Each number is 50 + 15 x the weight over the matrix's rms, rounded and kept within 0 to 99. Layers, rows and columns count from 0.

# layer 4 attention output (transposed), 128x64, rms 0.244, rows 100-127, columns 0-63
26 58 54 46 49 54 45 54 44 38 24 72 35 57 47 42 48 62 53 40 49 55 59 35 55 40 65 79 57 44 69 66 49 62 59 38 44 57 37 69 48 55 24 33 48 70 55 42 51 46 53 28 43 46 51 49 53 73 49 56 62 60 47 32
45 35 35 42 25 54 53 33 42 57 44 56 33 69 29 53 44 66 54 30 68 69 58 73 45 62 47 51 47 53 36 55 49 50 50 37 40 46 31 49 59 51 48 45 44 40 35 44 47 43 59 54 51 49 79 70 43 59 21 50 50 31 54 55
69 52 45 30 54 48 59 60 67 59 57 63 48 40 43 53 49 58 63 60 42 26 61 54 56 49 22 44 52 57 35 51 55 37 47 47 44 47 67 49 61 52 42 50 63 41 56 42 45 55 36 45 40 45 62 52 56 38 54 53 62 34 39 57
41 64 35 55 49 38 40 78 53 58 29 44 63 67 43 53 37 64 48 64 41 44 58 41 54 50 49 50 45 45 59 48 57 50 56 32 43 45 75 49 70 51 41 54 54 60 52 49 36 51 72 46 39 69 51 54 60 48 46 53 55 43 43 66
60 64 49 52 31 42 32 52 64 35 57 51 32 47 59 45 35 54 60 54 54 63 59 19 30 55 40 79 63 76 60 60 60 51 45 42 46 46 42 51 38 62 43 27 44 32 55 38 47 67 44 46 60 66 51 41 35 35 26 48 46 60 63 38
25 69 67 65 39 35 38 43 39 54 55 53 55 63 73 54 31 52 30 62 63 67 47 83 58 54 55 60 66 71 79 74 43 36 54 61 48 67 34 29 39 68 59 56 27 39 64 42 36 47 69 49 42 58 65 70 51 52 42 44 48 36 42 38
68 48 47 58 37 35 54 62 57 62 43 65 59 40 28 74 37 39 51 57 69 36 42 64 38 67 60 32 63 52 28 57 47 54 43 62 66 17 76 65 64 57 44 49 61 66 46 29 26 64 24 35 62 35 54 32 76 60 11 60 55 39 50 74
45 55 49 44 59 51 51 67 35 67 33 69 33 68 63 42 57 44 65 37 49 50 76 44 60 38 74 38 34 44 51 34 33 66 63 68 51 52 50 62 51 63 43 62 52 47 39 58 65 45 69 39 44 48 43 46 51 72 68 63 42 55 68 45
33 27 31 12 62 54 64 36 43 70 62 38 65 60 60 51 50 30 48 41 55 52 38 74 59 52 43 31 45 54 31 30 29 37 60 99 54 69 43 44 74 44 35 79 42 69 64 52 22 47 52 53 34 41 25 49 47 64 51 60 31 57 50 36
42 53 67 62 56 46 55 54 35 52 39 64 43 49 55 57 51 55 49 59 61 55 50 66 54 56 74 42 47 65 55 54 22 50 59 40 62 55 40 54 53 60 48 38 56 45 41 52 47 39 33 48 73 45 49 44 46 44 53 42 41 56 43 54
57 58 69 46 55 72 53 31 42 49 46 36 65 49 64 57 51 23 27 45 32 36 42 46 44 26 61 69 47 78 63 42 57 64 49 63 37 51 42 40 34 50 37 48 36 57 60 47 42 34 57 39 45 39 22 56 39 56 64 64 43 57 49 66
48 48 41 38 45 60 48 55 48 47 43 39 50 50 44 50 57 65 64 35 47 14 71 44 54 59 51 55 35 50 28 29 67 44 53 47 37 44 60 81 64 55 48 41 57 60 46 77 41 60 44 48 57 56 49 47 49 52 43 45 40 78 42 60
36 40 24 52 48 42 71 60 46 50 47 54 57 49 60 49 49 61 54 38 40 63 41 62 62 45 42 55 63 53 46 57 48 55 39 53 45 44 69 51 59 53 40 60 50 48 69 54 48 55 46 63 42 45 49 55 40 45 47 58 56 36 54 56
53 56 55 39 46 44 26 51 69 51 65 42 70 36 58 50 39 53 42 50 37 50 49 45 52 26 48 61 60 49 42 50 38 37 43 45 60 50 26 10 30 51 67 58 43 41 62 45 38 63 49 63 41 58 62 63 51 56 46 68 68 33 31 26
51 34 53 63 38 29 63 35 62 58 49 66 07 52 45 47 66 62 41 57 51 35 53 44 66 56 32 23 61 60 52 51 51 53 36 21 55 50 47 69 50 65 26 42 58 44 39 55 58 34 41 30 51 40 58 63 48 27 68 41 42 31 40 66
40 52 53 71 43 46 40 49 40 70 50 69 26 41 31 50 38 64 57 55 61 51 47 56 48 80 60 49 57 47 41 65 40 55 46 48 36 53 66 48 56 43 31 29 55 28 38 59 31 14 57 38 50 67 42 53 44 66 30 52 33 80 54 58
62 43 33 45 52 54 43 46 40 43 74 66 22 78 55 52 53 61 47 46 49 71 59 65 38 70 40 44 43 43 51 57 52 42 48 36 43 44 42 46 46 54 53 56 47 45 38 33 74 38 51 56 48 46 59 47 49 63 47 63 64 34 60 41
41 47 46 38 48 39 36 40 39 52 39 40 36 47 43 33 53 47 46 41 59 75 73 48 53 45 26 63 61 42 58 75 45 53 38 49 48 41 25 30 42 69 59 59 50 53 71 35 62 51 58 60 50 61 69 53 38 36 44 54 48 39 64 36
39 39 55 31 40 58 50 50 40 45 59 57 33 73 50 35 78 64 45 60 49 56 48 50 47 63 66 38 49 26 48 61 23 37 62 41 48 61 39 55 55 47 69 67 63 58 36 40 62 38 45 53 69 67 57 44 44 54 68 59 40 39 52 37
58 42 42 62 50 57 36 52 51 47 56 40 62 45 44 57 45 31 63 50 60 58 45 59 28 61 56 75 66 35 66 60 59 48 63 30 36 45 58 33 35 37 60 36 42 34 35 55 65 44 89 61 36 46 50 48 45 42 47 38 54 47 24 47
53 48 42 34 53 56 62 23 61 40 54 60 74 27 31 34 67 45 43 47 54 50 52 44 37 63 30 51 58 35 43 65 36 57 25 57 63 46 68 26 66 36 43 60 61 49 79 44 44 52 41 43 69 43 54 59 65 24 15 61 47 18 77 49
47 59 57 39 75 37 60 37 49 54 39 50 49 39 61 52 35 47 44 42 51 46 16 61 62 44 48 62 48 44 61 54 44 47 49 60 38 42 28 57 56 42 43 42 61 61 40 53 60 50 50 53 31 36 33 59 48 46 58 43 66 62 38 52
45 52 45 46 70 62 38 34 62 35 52 53 73 53 61 28 43 44 59 36 35 47 68 41 53 29 45 67 43 48 39 58 62 54 40 64 43 55 48 57 47 68 40 47 38 69 74 78 35 63 38 49 49 58 49 63 47 65 24 63 65 46 50 33
58 38 48 31 56 38 22 55 56 75 38 47 49 55 43 35 32 52 64 48 48 40 60 45 43 29 40 46 49 62 56 51 51 47 24 52 52 48 55 53 48 50 61 78 45 54 58 60 36 63 46 55 46 51 56 34 39 46 57 54 47 35 49 49
46 35 38 52 49 45 37 62 55 56 56 31 60 61 48 42 60 60 58 37 24 49 57 54 59 26 63 29 52 74 20 53 46 42 64 49 50 59 65 39 38 77 59 57 13 47 59 51 22 50 61 58 47 49 45 55 46 47 42 64 50 53 27 43
61 34 74 78 63 35 58 56 66 62 45 42 50 41 72 49 52 34 63 57 61 62 35 64 80 62 51 26 44 43 62 40 35 48 45 75 47 55 49 43 49 31 48 38 45 42 52 76 64 48 52 54 39 43 48 45 56 38 68 41 53 54 39 41
48 52 56 43 45 48 58 35 49 52 72 47 66 28 62 67 40 49 44 37 47 64 40 76 41 30 57 33 48 59 64 49 69 50 50 43 59 67 38 37 54 34 51 47 51 57 44 48 43 67 64 48 52 28 57 14 59 61 47 53 43 48 22 54
49 40 27 45 44 36 48 42 59 45 63 27 31 42 37 41 60 67 28 55 55 46 55 41 40 63 28 43 44 15 44 59 62 68 51 39 58 45 55 63 63 65 51 62 66 43 45 52 76 61 56 54 53 62 59 61 65 55 48 19 48 38 60 49
# layer 4 attention value, 128x64, rms 0.262, rows 101-127, columns 0-63
44 37 70 72 56 38 40 36 53 43 60 54 51 32 75 34 57 54 41 61 41 32 49 38 55 38 45 56 31 51 64 73 36 52 65 68 57 64 58 44 44 45 60 61 68 35 61 41 64 45 62 58 33 51 52 38 57 45 62 51 45 69 47 66
34 55 41 52 43 52 66 53 65 78 50 40 46 68 44 50 46 60 50 50 49 62 50 58 53 43 54 54 61 50 49 54 38 77 26 59 62 44 45 54 64 57 64 38 62 53 48 55 37 50 31 76 80 47 49 70 42 36 60 33 49 51 63 63
41 44 74 47 60 45 40 34 59 57 51 32 36 58 57 50 47 50 51 34 48 63 43 48 47 49 30 51 57 45 52 51 43 54 32 53 40 40 65 68 51 56 51 42 43 50 48 44 51 64 42 31 52 39 72 67 59 64 33 47 51 46 47 45
48 66 49 56 50 62 59 46 26 60 46 38 79 53 39 74 67 36 30 40 53 33 49 48 47 52 54 49 44 40 46 48 59 43 57 52 75 48 56 26 64 54 53 57 56 69 38 55 52 38 42 54 46 53 72 65 43 72 44 38 60 52 51 54
55 47 61 55 66 42 58 43 50 40 23 75 31 44 43 49 69 40 62 44 27 88 48 43 47 45 46 56 38 53 60 54 65 32 73 57 43 45 46 28 55 50 59 45 46 42 40 29 64 47 64 46 35 57 37 37 23 65 46 36 34 51 41 51
46 39 52 28 51 66 70 68 55 49 64 19 45 55 60 49 76 72 43 49 58 51 49 43 74 32 52 65 49 52 47 64 38 55 63 44 43 50 49 58 42 36 39 65 73 46 49 50 55 61 31 43 66 74 38 67 36 44 51 49 60 63 64 58
68 38 61 61 45 35 35 33 67 51 53 24 56 28 47 49 64 55 59 60 52 51 19 47 71 61 43 52 81 41 50 38 86 41 45 52 46 48 69 48 58 36 42 45 32 56 60 38 60 37 53 70 42 36 61 43 70 51 38 65 40 56 45 35
50 51 40 63 70 38 48 40 56 54 31 70 48 49 54 38 87 57 81 77 42 63 47 48 48 35 77 49 78 48 51 61 79 55 66 60 33 51 87 53 59 52 47 55 57 47 38 51 63 55 59 23 62 35 46 47 33 53 67 81 58 36 49 54
42 40 59 47 52 57 52 53 48 67 62 68 55 50 48 56 37 43 57 58 47 56 47 38 61 39 34 55 58 57 57 47 69 38 47 72 32 51 50 42 41 34 51 56 54 45 43 43 47 44 53 49 39 60 46 46 57 52 70 46 58 45 40 46
44 53 51 36 56 35 31 79 59 45 36 69 54 57 71 39 49 62 70 51 71 68 61 39 56 68 56 32 60 43 39 60 45 31 55 49 54 49 48 49 65 60 54 54 38 36 38 41 50 56 57 58 35 67 64 48 66 48 39 37 63 59 52 17
45 60 38 46 45 46 67 63 64 53 67 48 43 56 36 38 41 50 34 59 50 47 48 43 28 27 58 31 66 42 54 65 41 61 26 51 63 56 51 53 54 44 42 48 63 60 45 50 53 44 52 46 60 27 52 58 63 56 44 53 74 36 61 49
40 42 53 42 49 48 41 34 77 50 49 52 47 49 43 66 58 56 39 63 34 44 53 65 53 59 52 33 44 45 48 42 49 63 48 53 43 42 37 51 47 39 43 48 77 50 52 61 54 31 39 35 67 51 51 46 57 57 55 45 30 40 43 61
51 54 40 50 76 56 53 39 34 55 47 60 47 52 64 59 64 63 49 49 60 71 62 32 39 57 40 39 24 64 80 41 58 49 59 44 52 42 45 62 53 52 68 45 37 35 45 51 41 48 40 44 62 45 55 40 32 41 44 26 53 68 68 69
30 31 61 48 48 40 61 57 67 62 70 67 41 65 73 50 23 58 47 38 47 45 36 77 57 39 66 80 58 52 23 44 46 50 41 57 41 50 51 42 56 28 54 39 38 50 45 42 51 31 46 57 64 50 48 57 39 63 53 56 28 61 44 47
50 39 68 47 49 50 46 60 45 49 50 40 38 57 61 42 51 58 44 37 36 51 55 48 84 14 45 33 64 36 58 32 59 61 50 51 69 55 53 40 46 35 55 58 48 83 63 55 65 63 54 55 40 43 67 49 50 40 80 52 36 50 46 59
65 41 57 67 39 38 45 54 47 63 39 53 62 28 43 49 55 52 57 55 53 31 54 49 50 47 59 66 35 45 54 66 40 52 51 53 66 62 48 51 59 74 55 49 38 62 70 63 55 58 60 64 57 57 54 56 53 49 72 59 32 61 62 59
69 54 64 77 40 46 44 36 65 45 46 42 56 56 45 64 49 37 51 53 49 30 46 52 46 50 51 37 36 58 54 49 66 25 81 49 54 49 74 56 50 39 51 39 49 47 24 47 63 53 41 51 49 39 53 49 46 53 56 49 38 61 60 57
53 42 48 73 63 39 50 46 52 52 45 54 58 55 26 58 49 52 77 62 58 39 60 52 32 42 37 51 39 65 44 56 60 43 30 66 54 49 53 44 58 42 45 34 46 49 66 59 43 63 51 50 41 35 43 41 63 49 48 52 36 52 52 53
59 64 56 51 43 62 50 29 27 39 36 52 29 58 51 35 37 54 33 49 40 58 48 28 54 60 91 44 38 47 51 49 32 48 53 62 46 64 27 43 33 77 56 43 51 51 50 52 51 54 44 51 40 45 49 41 56 66 48 48 60 44 51 32
43 63 36 34 44 62 41 63 73 58 50 42 52 64 60 63 50 56 59 46 50 38 43 30 45 41 67 65 42 45 33 50 45 58 55 62 35 60 39 70 57 46 66 58 55 46 53 38 54 87 38 45 44 66 43 50 34 41 45 42 47 60 41 56
45 56 59 44 44 32 21 37 45 46 60 54 44 49 41 39 53 42 53 56 48 64 57 61 48 46 44 26 44 64 33 32 62 60 58 34 35 54 45 29 29 48 51 52 36 25 59 51 47 43 51 47 69 58 60 38 39 52 44 44 38 45 57 40
64 63 33 52 39 41 41 69 54 53 60 46 29 35 58 74 47 59 62 44 61 41 23 34 36 50 53 36 49 51 57 54 46 68 57 39 66 48 48 59 43 47 61 45 62 61 39 37 49 44 57 28 55 58 50 52 36 46 33 32 65 57 47 55
50 52 39 69 58 42 81 43 54 58 63 46 58 50 56 59 60 43 46 40 47 54 42 49 60 56 49 38 39 50 37 35 49 31 43 48 49 48 48 61 56 46 46 36 62 47 53 54 53 51 34 40 65 45 38 55 42 38 47 52 61 38 43 54
35 51 46 52 62 52 55 46 52 44 49 67 46 49 47 66 21 74 43 56 54 62 31 51 58 62 39 45 51 21 78 54 51 45 43 58 67 16 42 55 49 38 39 49 79 55 51 69 59 44 49 52 59 44 72 30 45 55 59 42 46 46 54 67
52 66 37 49 41 51 52 53 39 52 55 66 32 58 47 58 35 51 51 57 46 47 49 66 62 51 33 43 78 63 52 35 76 53 70 58 47 53 59 47 59 70 43 73 33 51 49 42 62 27 36 60 60 43 32 20 27 65 53 63 39 38 41 53
35 71 35 54 52 30 64 60 42 50 29 55 32 55 57 38 61 42 51 73 55 45 39 47 47 57 57 52 36 62 64 59 56 53 41 41 50 39 44 42 28 69 43 53 37 43 44 59 61 40 61 63 62 62 55 67 47 47 45 59 61 47 50 40
54 56 51 50 34 59 56 51 61 48 65 55 61 64 49 46 68 70 52 43 39 55 62 49 44 60 72 64 29 67 60 50 54 41 40 41 44 68 53 57 46 25 55 31 28 56 71 62 43 66 57 46 66 32 51 62 54 40 55 76 47 50 48 62
# layer 4 MLP up, 256x64, rms 0.264, rows 0-26, columns 0-63
70 50 69 67 46 50 67 47 28 32 63 42 76 59 82 66 34 66 59 58 63 81 40 35 56 55 47 43 46 62 59 45 95 34 49 48 65 51 55 50 46 27 28 56 84 51 55 51 28 47 60 24 30 21 55 66 66 27 26 68 49 63 62 51
55 58 65 65 61 21 72 50 56 41 73 42 47 51 22 42 41 53 50 33 51 29 59 63 56 60 28 38 62 36 32 34 44 50 57 53 48 40 55 79 47 32 99 29 50 35 60 51 62 43 52 48 73 26 47 65 28 49 48 59 71 58 68 46
32 57 67 69 41 14 38 57 58 60 59 29 48 22 78 85 39 49 77 64 40 43 46 59 52 42 49 42 17 39 61 71 28 81 64 57 49 44 42 32 35 20 32 54 58 85 34 65 42 63 36 56 50 30 45 42 66 62 40 68 40 48 55 66
32 41 39 50 80 66 44 48 23 74 51 09 42 54 63 46 55 26 69 59 42 66 75 45 54 42 52 44 53 80 48 53 89 65 55 35 48 53 60 59 29 54 21 35 65 42 31 66 34 67 53 60 29 30 64 57 11 50 69 44 44 30 52 49
77 51 30 33 40 41 53 40 73 62 33 54 61 79 34 72 39 46 54 66 71 59 29 65 23 37 67 33 66 44 70 55 66 42 70 54 65 86 28 52 50 45 48 16 67 36 51 48 43 57 74 76 74 44 56 21 40 68 53 34 42 33 73 44
65 43 70 65 68 41 55 42 45 45 40 29 49 65 46 55 67 71 61 32 41 65 62 41 56 21 59 52 58 42 30 55 39 52 26 50 51 59 60 87 47 34 44 61 93 72 62 63 32 50 50 70 37 26 58 53 18 45 00 54 75 38 59 48
73 50 24 42 27 40 63 12 41 84 55 26 32 61 65 76 72 44 69 26 51 48 52 40 07 43 51 45 56 61 49 69 57 49 22 30 18 92 24 46 28 28 28 47 65 67 43 52 39 73 48 53 35 54 68 39 56 70 68 33 57 33 63 82
48 64 49 44 47 50 57 61 32 47 60 64 59 58 55 51 60 78 71 74 48 36 54 43 60 36 61 60 42 37 56 20 56 37 34 40 82 35 28 58 34 54 56 23 51 29 51 78 50 22 48 55 60 70 60 57 36 59 34 44 38 54 60 18
56 73 50 39 66 59 51 40 40 37 40 47 27 27 40 49 48 65 29 45 58 43 50 57 42 63 59 43 55 47 35 44 39 60 40 50 44 51 19 55 71 38 65 69 44 62 20 95 40 63 23 37 56 65 45 33 43 42 35 37 25 58 58 45
61 60 50 65 66 21 56 32 40 52 73 59 83 40 52 49 31 61 58 73 36 49 56 60 53 27 53 78 43 44 41 31 51 45 57 82 48 72 54 68 49 63 38 18 53 53 67 46 23 56 24 45 08 63 48 65 53 85 59 78 29 55 36 34
44 37 41 22 37 44 79 45 67 46 60 66 58 41 46 61 72 50 43 71 65 39 41 49 46 39 58 38 22 37 42 48 43 48 17 50 53 14 36 72 23 56 73 63 86 72 49 49 30 49 45 48 68 35 63 50 46 21 22 51 51 61 54 64
61 62 49 48 45 50 32 50 53 53 54 19 37 56 36 72 44 64 39 75 74 27 59 69 77 59 64 40 50 66 57 72 39 49 61 33 69 24 28 56 14 54 42 52 70 65 39 50 60 36 39 56 53 58 27 36 53 42 58 48 44 34 29 52
52 63 73 62 22 66 45 77 67 49 41 56 19 16 73 46 40 40 54 72 32 39 64 51 56 27 15 49 16 62 51 44 76 56 33 52 53 62 26 40 37 59 56 30 53 58 55 59 63 45 36 82 53 41 37 68 51 45 48 70 19 52 59 49
56 78 39 32 48 56 66 38 46 54 52 44 50 34 50 63 56 38 67 35 35 47 57 44 50 51 50 57 58 52 31 54 45 43 15 75 59 41 40 73 45 23 73 59 85 36 40 45 59 64 53 35 38 21 29 42 85 37 63 41 60 61 16 45
34 84 53 43 39 58 63 57 43 50 77 41 29 22 61 55 48 61 54 52 30 65 55 50 54 60 46 58 56 46 74 33 59 35 48 58 70 38 34 61 26 55 60 35 49 57 61 75 39 73 35 33 29 56 43 74 30 26 70 40 44 27 40 60
75 53 27 45 19 74 59 64 50 27 52 39 63 54 59 47 94 33 47 66 68 25 42 24 44 56 31 56 52 37 21 47 36 29 26 40 51 63 37 49 54 41 81 39 23 63 57 61 43 29 30 71 62 62 68 06 00 72 59 54 52 46 91 66
75 47 64 36 81 46 38 36 58 68 70 98 25 63 43 46 37 42 58 45 53 69 44 57 43 48 50 66 33 48 50 35 33 33 23 48 41 70 57 40 53 49 47 56 33 47 41 34 53 49 50 46 64 41 67 64 39 75 38 59 64 48 39 44
27 73 29 54 72 75 51 47 18 45 47 43 77 40 39 47 41 44 66 44 36 54 52 55 50 59 96 84 49 28 25 36 26 51 55 49 58 49 30 44 47 55 68 37 34 45 43 63 34 42 42 60 52 58 37 67 26 60 75 57 45 50 26 35
52 62 40 77 48 45 48 65 42 55 63 43 61 52 65 58 81 62 62 30 45 54 88 30 25 62 54 44 41 24 62 57 41 49 51 69 49 59 38 46 48 58 40 30 40 42 69 67 45 57 29 59 41 57 41 63 30 68 63 67 50 42 69 74
48 67 64 27 22 23 51 57 42 73 55 47 60 29 46 72 59 39 70 45 55 47 48 46 46 56 42 51 52 55 44 59 60 39 21 68 61 47 67 47 88 67 49 39 50 40 74 24 42 67 63 88 75 52 33 34 26 57 44 53 42 50 34 40
29 57 76 43 43 30 68 82 50 52 35 53 46 25 57 58 44 61 73 50 17 73 89 46 59 54 41 62 22 33 57 49 58 44 52 59 51 43 71 73 54 46 69 53 74 36 55 53 41 59 64 67 54 67 29 53 47 60 45 49 50 28 46 40
45 39 26 35 48 49 50 55 57 68 68 54 26 63 48 41 60 36 62 44 74 76 54 49 37 63 66 44 64 30 47 71 66 41 65 56 87 68 29 50 46 58 41 56 53 54 64 55 25 61 47 68 56 51 69 61 55 76 32 33 51 29 40 73
23 69 94 44 48 59 67 57 38 37 42 31 54 51 32 44 75 69 52 64 38 34 50 46 56 47 64 84 36 34 30 42 48 36 63 81 18 44 65 37 79 61 61 56 41 54 73 39 57 31 33 34 53 47 41 70 59 63 75 77 39 44 35 37
67 67 46 33 21 51 35 43 54 83 40 43 41 58 51 52 44 63 58 64 70 41 64 64 48 63 40 45 32 76 76 53 64 54 58 23 44 69 02 51 53 45 52 40 35 35 51 46 53 66 46 61 51 47 72 26 46 50 48 57 56 62 36 57
55 49 21 56 73 41 49 52 33 36 41 75 49 53 32 64 38 66 46 60 24 41 33 65 71 45 62 48 42 35 93 23 50 42 32 25 37 47 51 77 47 58 73 51 21 59 34 68 40 45 80 65 44 56 59 37 19 54 78 78 34 62 17 48
34 52 52 31 70 39 52 50 46 50 63 47 38 49 35 48 51 61 40 51 76 20 59 69 44 41 54 27 67 62 41 56 17 52 51 40 34 38 50 43 39 42 47 77 37 55 41 52 60 64 73 50 61 42 75 51 53 44 49 39 68 37 55 35
27 55 42 56 43 57 61 59 44 45 56 35 65 29 41 29 50 36 65 59 34 23 44 60 57 45 52 61 57 69 48 82 26 58 43 50 35 32 53 60 56 76 63 52 47 46 64 70 66 30 61 52 69 36 28 76 17 60 46 53 52 58 50 41
# layer 4 MLP down (transposed), 256x64, rms 0.247, rows 0-26, columns 0-63
43 46 56 61 48 68 58 35 88 52 41 46 40 41 50 53 69 57 40 46 34 47 41 47 57 19 27 30 27 75 57 64 34 73 71 66 47 54 89 52 56 38 48 66 52 65 54 35 80 50 58 53 58 56 52 66 38 39 67 54 32 33 60 64
26 77 56 37 56 62 61 66 53 23 33 49 45 70 73 50 54 48 49 55 55 70 47 35 33 31 46 44 50 42 43 35 42 51 45 26 63 64 51 42 17 66 10 90 56 74 33 40 66 71 49 51 41 48 17 60 47 48 22 46 51 23 62 62
44 48 39 24 51 84 38 54 61 67 43 50 59 47 66 41 57 47 52 64 36 49 41 62 52 54 39 24 54 32 56 17 48 66 84 73 60 49 55 76 64 44 71 63 65 41 06 70 46 37 44 54 48 80 30 58 56 45 65 30 43 46 83 56
35 58 48 97 51 56 55 48 61 35 40 36 72 50 48 40 71 60 39 37 50 61 30 47 74 35 65 48 51 56 14 52 30 32 23 42 40 42 36 51 63 74 36 62 51 44 68 38 56 35 69 53 37 69 57 89 64 56 38 29 55 49 62 56
63 77 31 49 29 55 41 35 51 73 50 27 64 31 42 34 59 23 48 33 68 39 30 34 42 55 69 52 52 32 44 55 65 64 86 65 53 80 33 57 31 54 44 17 91 64 30 66 34 33 70 43 53 64 76 40 35 24 75 67 50 39 41 56
64 70 52 45 52 59 55 44 41 39 55 71 47 48 56 39 28 25 84 72 43 64 33 56 52 69 51 51 54 55 47 45 35 39 70 56 28 29 40 22 56 75 66 61 28 57 62 25 67 51 22 43 60 38 58 38 64 55 99 52 16 38 38 23
43 52 74 42 66 40 48 51 33 74 65 53 78 40 49 70 62 67 49 71 17 46 55 69 64 38 48 61 43 77 61 62 60 63 74 40 57 53 48 41 68 43 47 82 41 43 59 39 55 83 48 39 81 50 37 84 69 58 32 54 65 67 64 70
48 43 64 64 75 46 76 46 31 52 42 39 15 35 38 73 53 58 41 51 44 24 56 43 36 44 15 94 53 56 81 48 42 60 45 59 56 40 49 56 73 40 27 37 88 58 31 32 37 46 44 53 52 61 45 68 43 46 79 57 55 66 62 61
37 25 57 50 45 59 53 61 92 66 27 36 76 40 30 57 46 58 55 47 49 44 65 78 39 35 42 41 53 59 63 49 46 48 64 51 30 51 46 52 71 30 34 91 26 38 53 22 35 58 49 34 57 41 43 55 68 58 52 57 53 52 58 46
52 58 38 20 56 46 64 55 56 89 67 81 46 41 45 51 35 64 54 58 19 48 24 42 70 35 33 40 60 40 65 68 48 65 39 23 29 62 54 41 47 62 79 67 35 66 62 38 48 88 55 38 62 50 42 58 66 49 28 26 43 77 57 49
48 62 59 67 44 49 23 46 62 79 39 55 71 53 43 02 44 50 41 41 28 46 72 52 83 39 65 43 46 35 20 50 52 55 81 45 53 49 44 61 52 47 30 52 47 08 42 40 63 19 25 59 39 29 65 42 50 99 78 51 39 66 47 60
42 75 57 28 42 45 39 40 51 64 64 45 54 46 19 63 22 27 56 51 44 36 49 53 55 61 66 64 47 27 44 56 62 54 59 78 44 45 59 21 56 54 80 52 49 55 43 65 42 40 36 24 69 59 27 49 27 51 36 49 59 69 42 55
65 56 32 41 59 51 18 56 59 75 23 50 40 54 43 45 76 45 93 45 38 58 52 53 40 14 57 57 56 28 66 56 61 50 68 32 36 36 60 58 70 60 81 60 58 43 36 58 57 60 58 36 57 29 29 58 96 59 27 54 45 47 46 35
49 67 25 48 63 57 51 73 53 57 21 38 75 60 60 63 56 79 59 36 52 50 42 54 59 51 50 44 36 51 48 48 55 73 62 40 61 34 36 46 62 46 45 49 60 58 79 52 57 32 18 65 67 28 69 41 42 66 61 33 17 19 60 46
64 49 51 54 70 17 51 39 49 45 48 60 61 37 32 63 41 61 44 66 86 41 81 38 55 71 37 35 20 44 69 48 55 67 53 56 80 37 56 62 42 41 32 47 68 66 61 41 58 39 56 47 16 56 62 56 71 49 61 41 67 52 54 73
67 64 53 39 77 26 28 52 35 89 46 56 57 29 47 41 37 69 44 57 11 35 70 64 78 45 74 44 11 62 27 62 45 68 51 40 59 74 39 37 79 72 55 84 70 20 35 30 69 55 33 31 31 36 63 56 58 43 62 60 36 51 53 52
62 43 58 36 38 52 35 38 78 59 68 53 71 35 58 44 35 43 28 38 40 53 41 54 51 59 56 77 50 28 48 47 32 44 35 39 50 72 66 45 43 66 36 60 41 68 31 51 76 55 49 46 47 22 47 50 62 54 39 47 81 60 63 76
70 45 32 33 22 54 68 60 64 27 44 70 51 55 54 24 43 45 61 58 59 43 63 83 75 33 41 58 37 57 58 42 78 53 54 53 57 54 42 61 66 51 46 66 69 75 66 49 39 46 58 54 53 58 40 67 53 36 71 69 58 72 60 58
26 26 56 64 56 56 54 41 82 64 60 40 35 48 44 47 31 55 59 69 60 49 44 47 64 38 60 51 57 65 58 62 54 63 52 59 43 60 45 70 55 40 58 47 54 37 37 55 52 34 39 57 63 57 33 62 46 29 66 47 24 50 53 53
58 30 56 49 43 62 07 52 50 54 56 65 46 52 36 81 49 58 64 33 45 47 66 61 52 61 57 57 17 58 54 45 42 55 58 86 56 69 53 69 58 45 60 12 50 70 47 44 56 76 57 47 36 73 36 47 41 46 48 36 73 32 23 49
53 28 36 67 31 42 68 29 62 64 59 45 43 41 27 40 55 44 28 53 52 66 53 52 35 60 69 31 54 65 50 43 39 60 62 41 48 58 62 33 64 37 63 37 35 53 36 39 66 62 46 28 62 32 47 57 52 73 65 24 70 57 54 82
50 44 20 51 52 29 55 54 44 25 37 61 63 30 45 47 31 52 56 43 58 46 44 55 68 67 26 27 32 38 48 61 48 53 46 26 46 30 46 49 47 28 58 65 52 39 48 47 59 35 49 52 43 29 39 61 57 44 67 43 50 51 33 70
63 38 03 28 57 33 35 68 49 76 44 45 53 51 67 36 35 57 52 43 67 47 65 32 65 56 61 61 56 73 54 46 65 77 66 71 67 64 38 39 63 40 65 47 63 37 42 45 47 32 37 62 23 60 62 57 41 65 56 54 41 46 38 70
62 69 52 37 85 55 50 70 57 62 55 78 51 43 63 31 58 45 29 44 38 56 03 63 47 50 55 49 69 31 53 29 20 58 41 55 28 47 69 51 63 45 54 54 50 43 52 59 40 42 40 44 37 62 35 53 51 57 62 42 39 79 53 33
57 70 53 42 54 34 36 44 48 59 60 76 55 50 48 36 42 85 47 63 40 35 35 86 64 18 39 53 66 60 90 61 31 70 00 59 46 34 65 43 59 42 43 63 46 58 38 73 76 67 03 71 56 54 32 36 63 29 87 76 20 37 19 25
53 28 67 65 82 51 53 29 44 67 71 48 45 64 35 52 42 49 52 39 67 38 77 36 24 60 62 34 67 44 51 47 57 53 51 57 72 55 65 35 29 52 45 60 41 55 44 66 67 48 73 48 37 47 69 41 45 43 49 57 71 67 68 60
62 38 40 49 14 48 31 41 43 82 59 38 47 59 73 53 37 51 61 59 54 44 46 48 46 51 67 55 32 53 34 23 28 65 62 38 60 77 66 29 29 69 56 40 47 57 45 45 46 57 56 55 55 49 70 50 22 37 50 34 39 44 73 51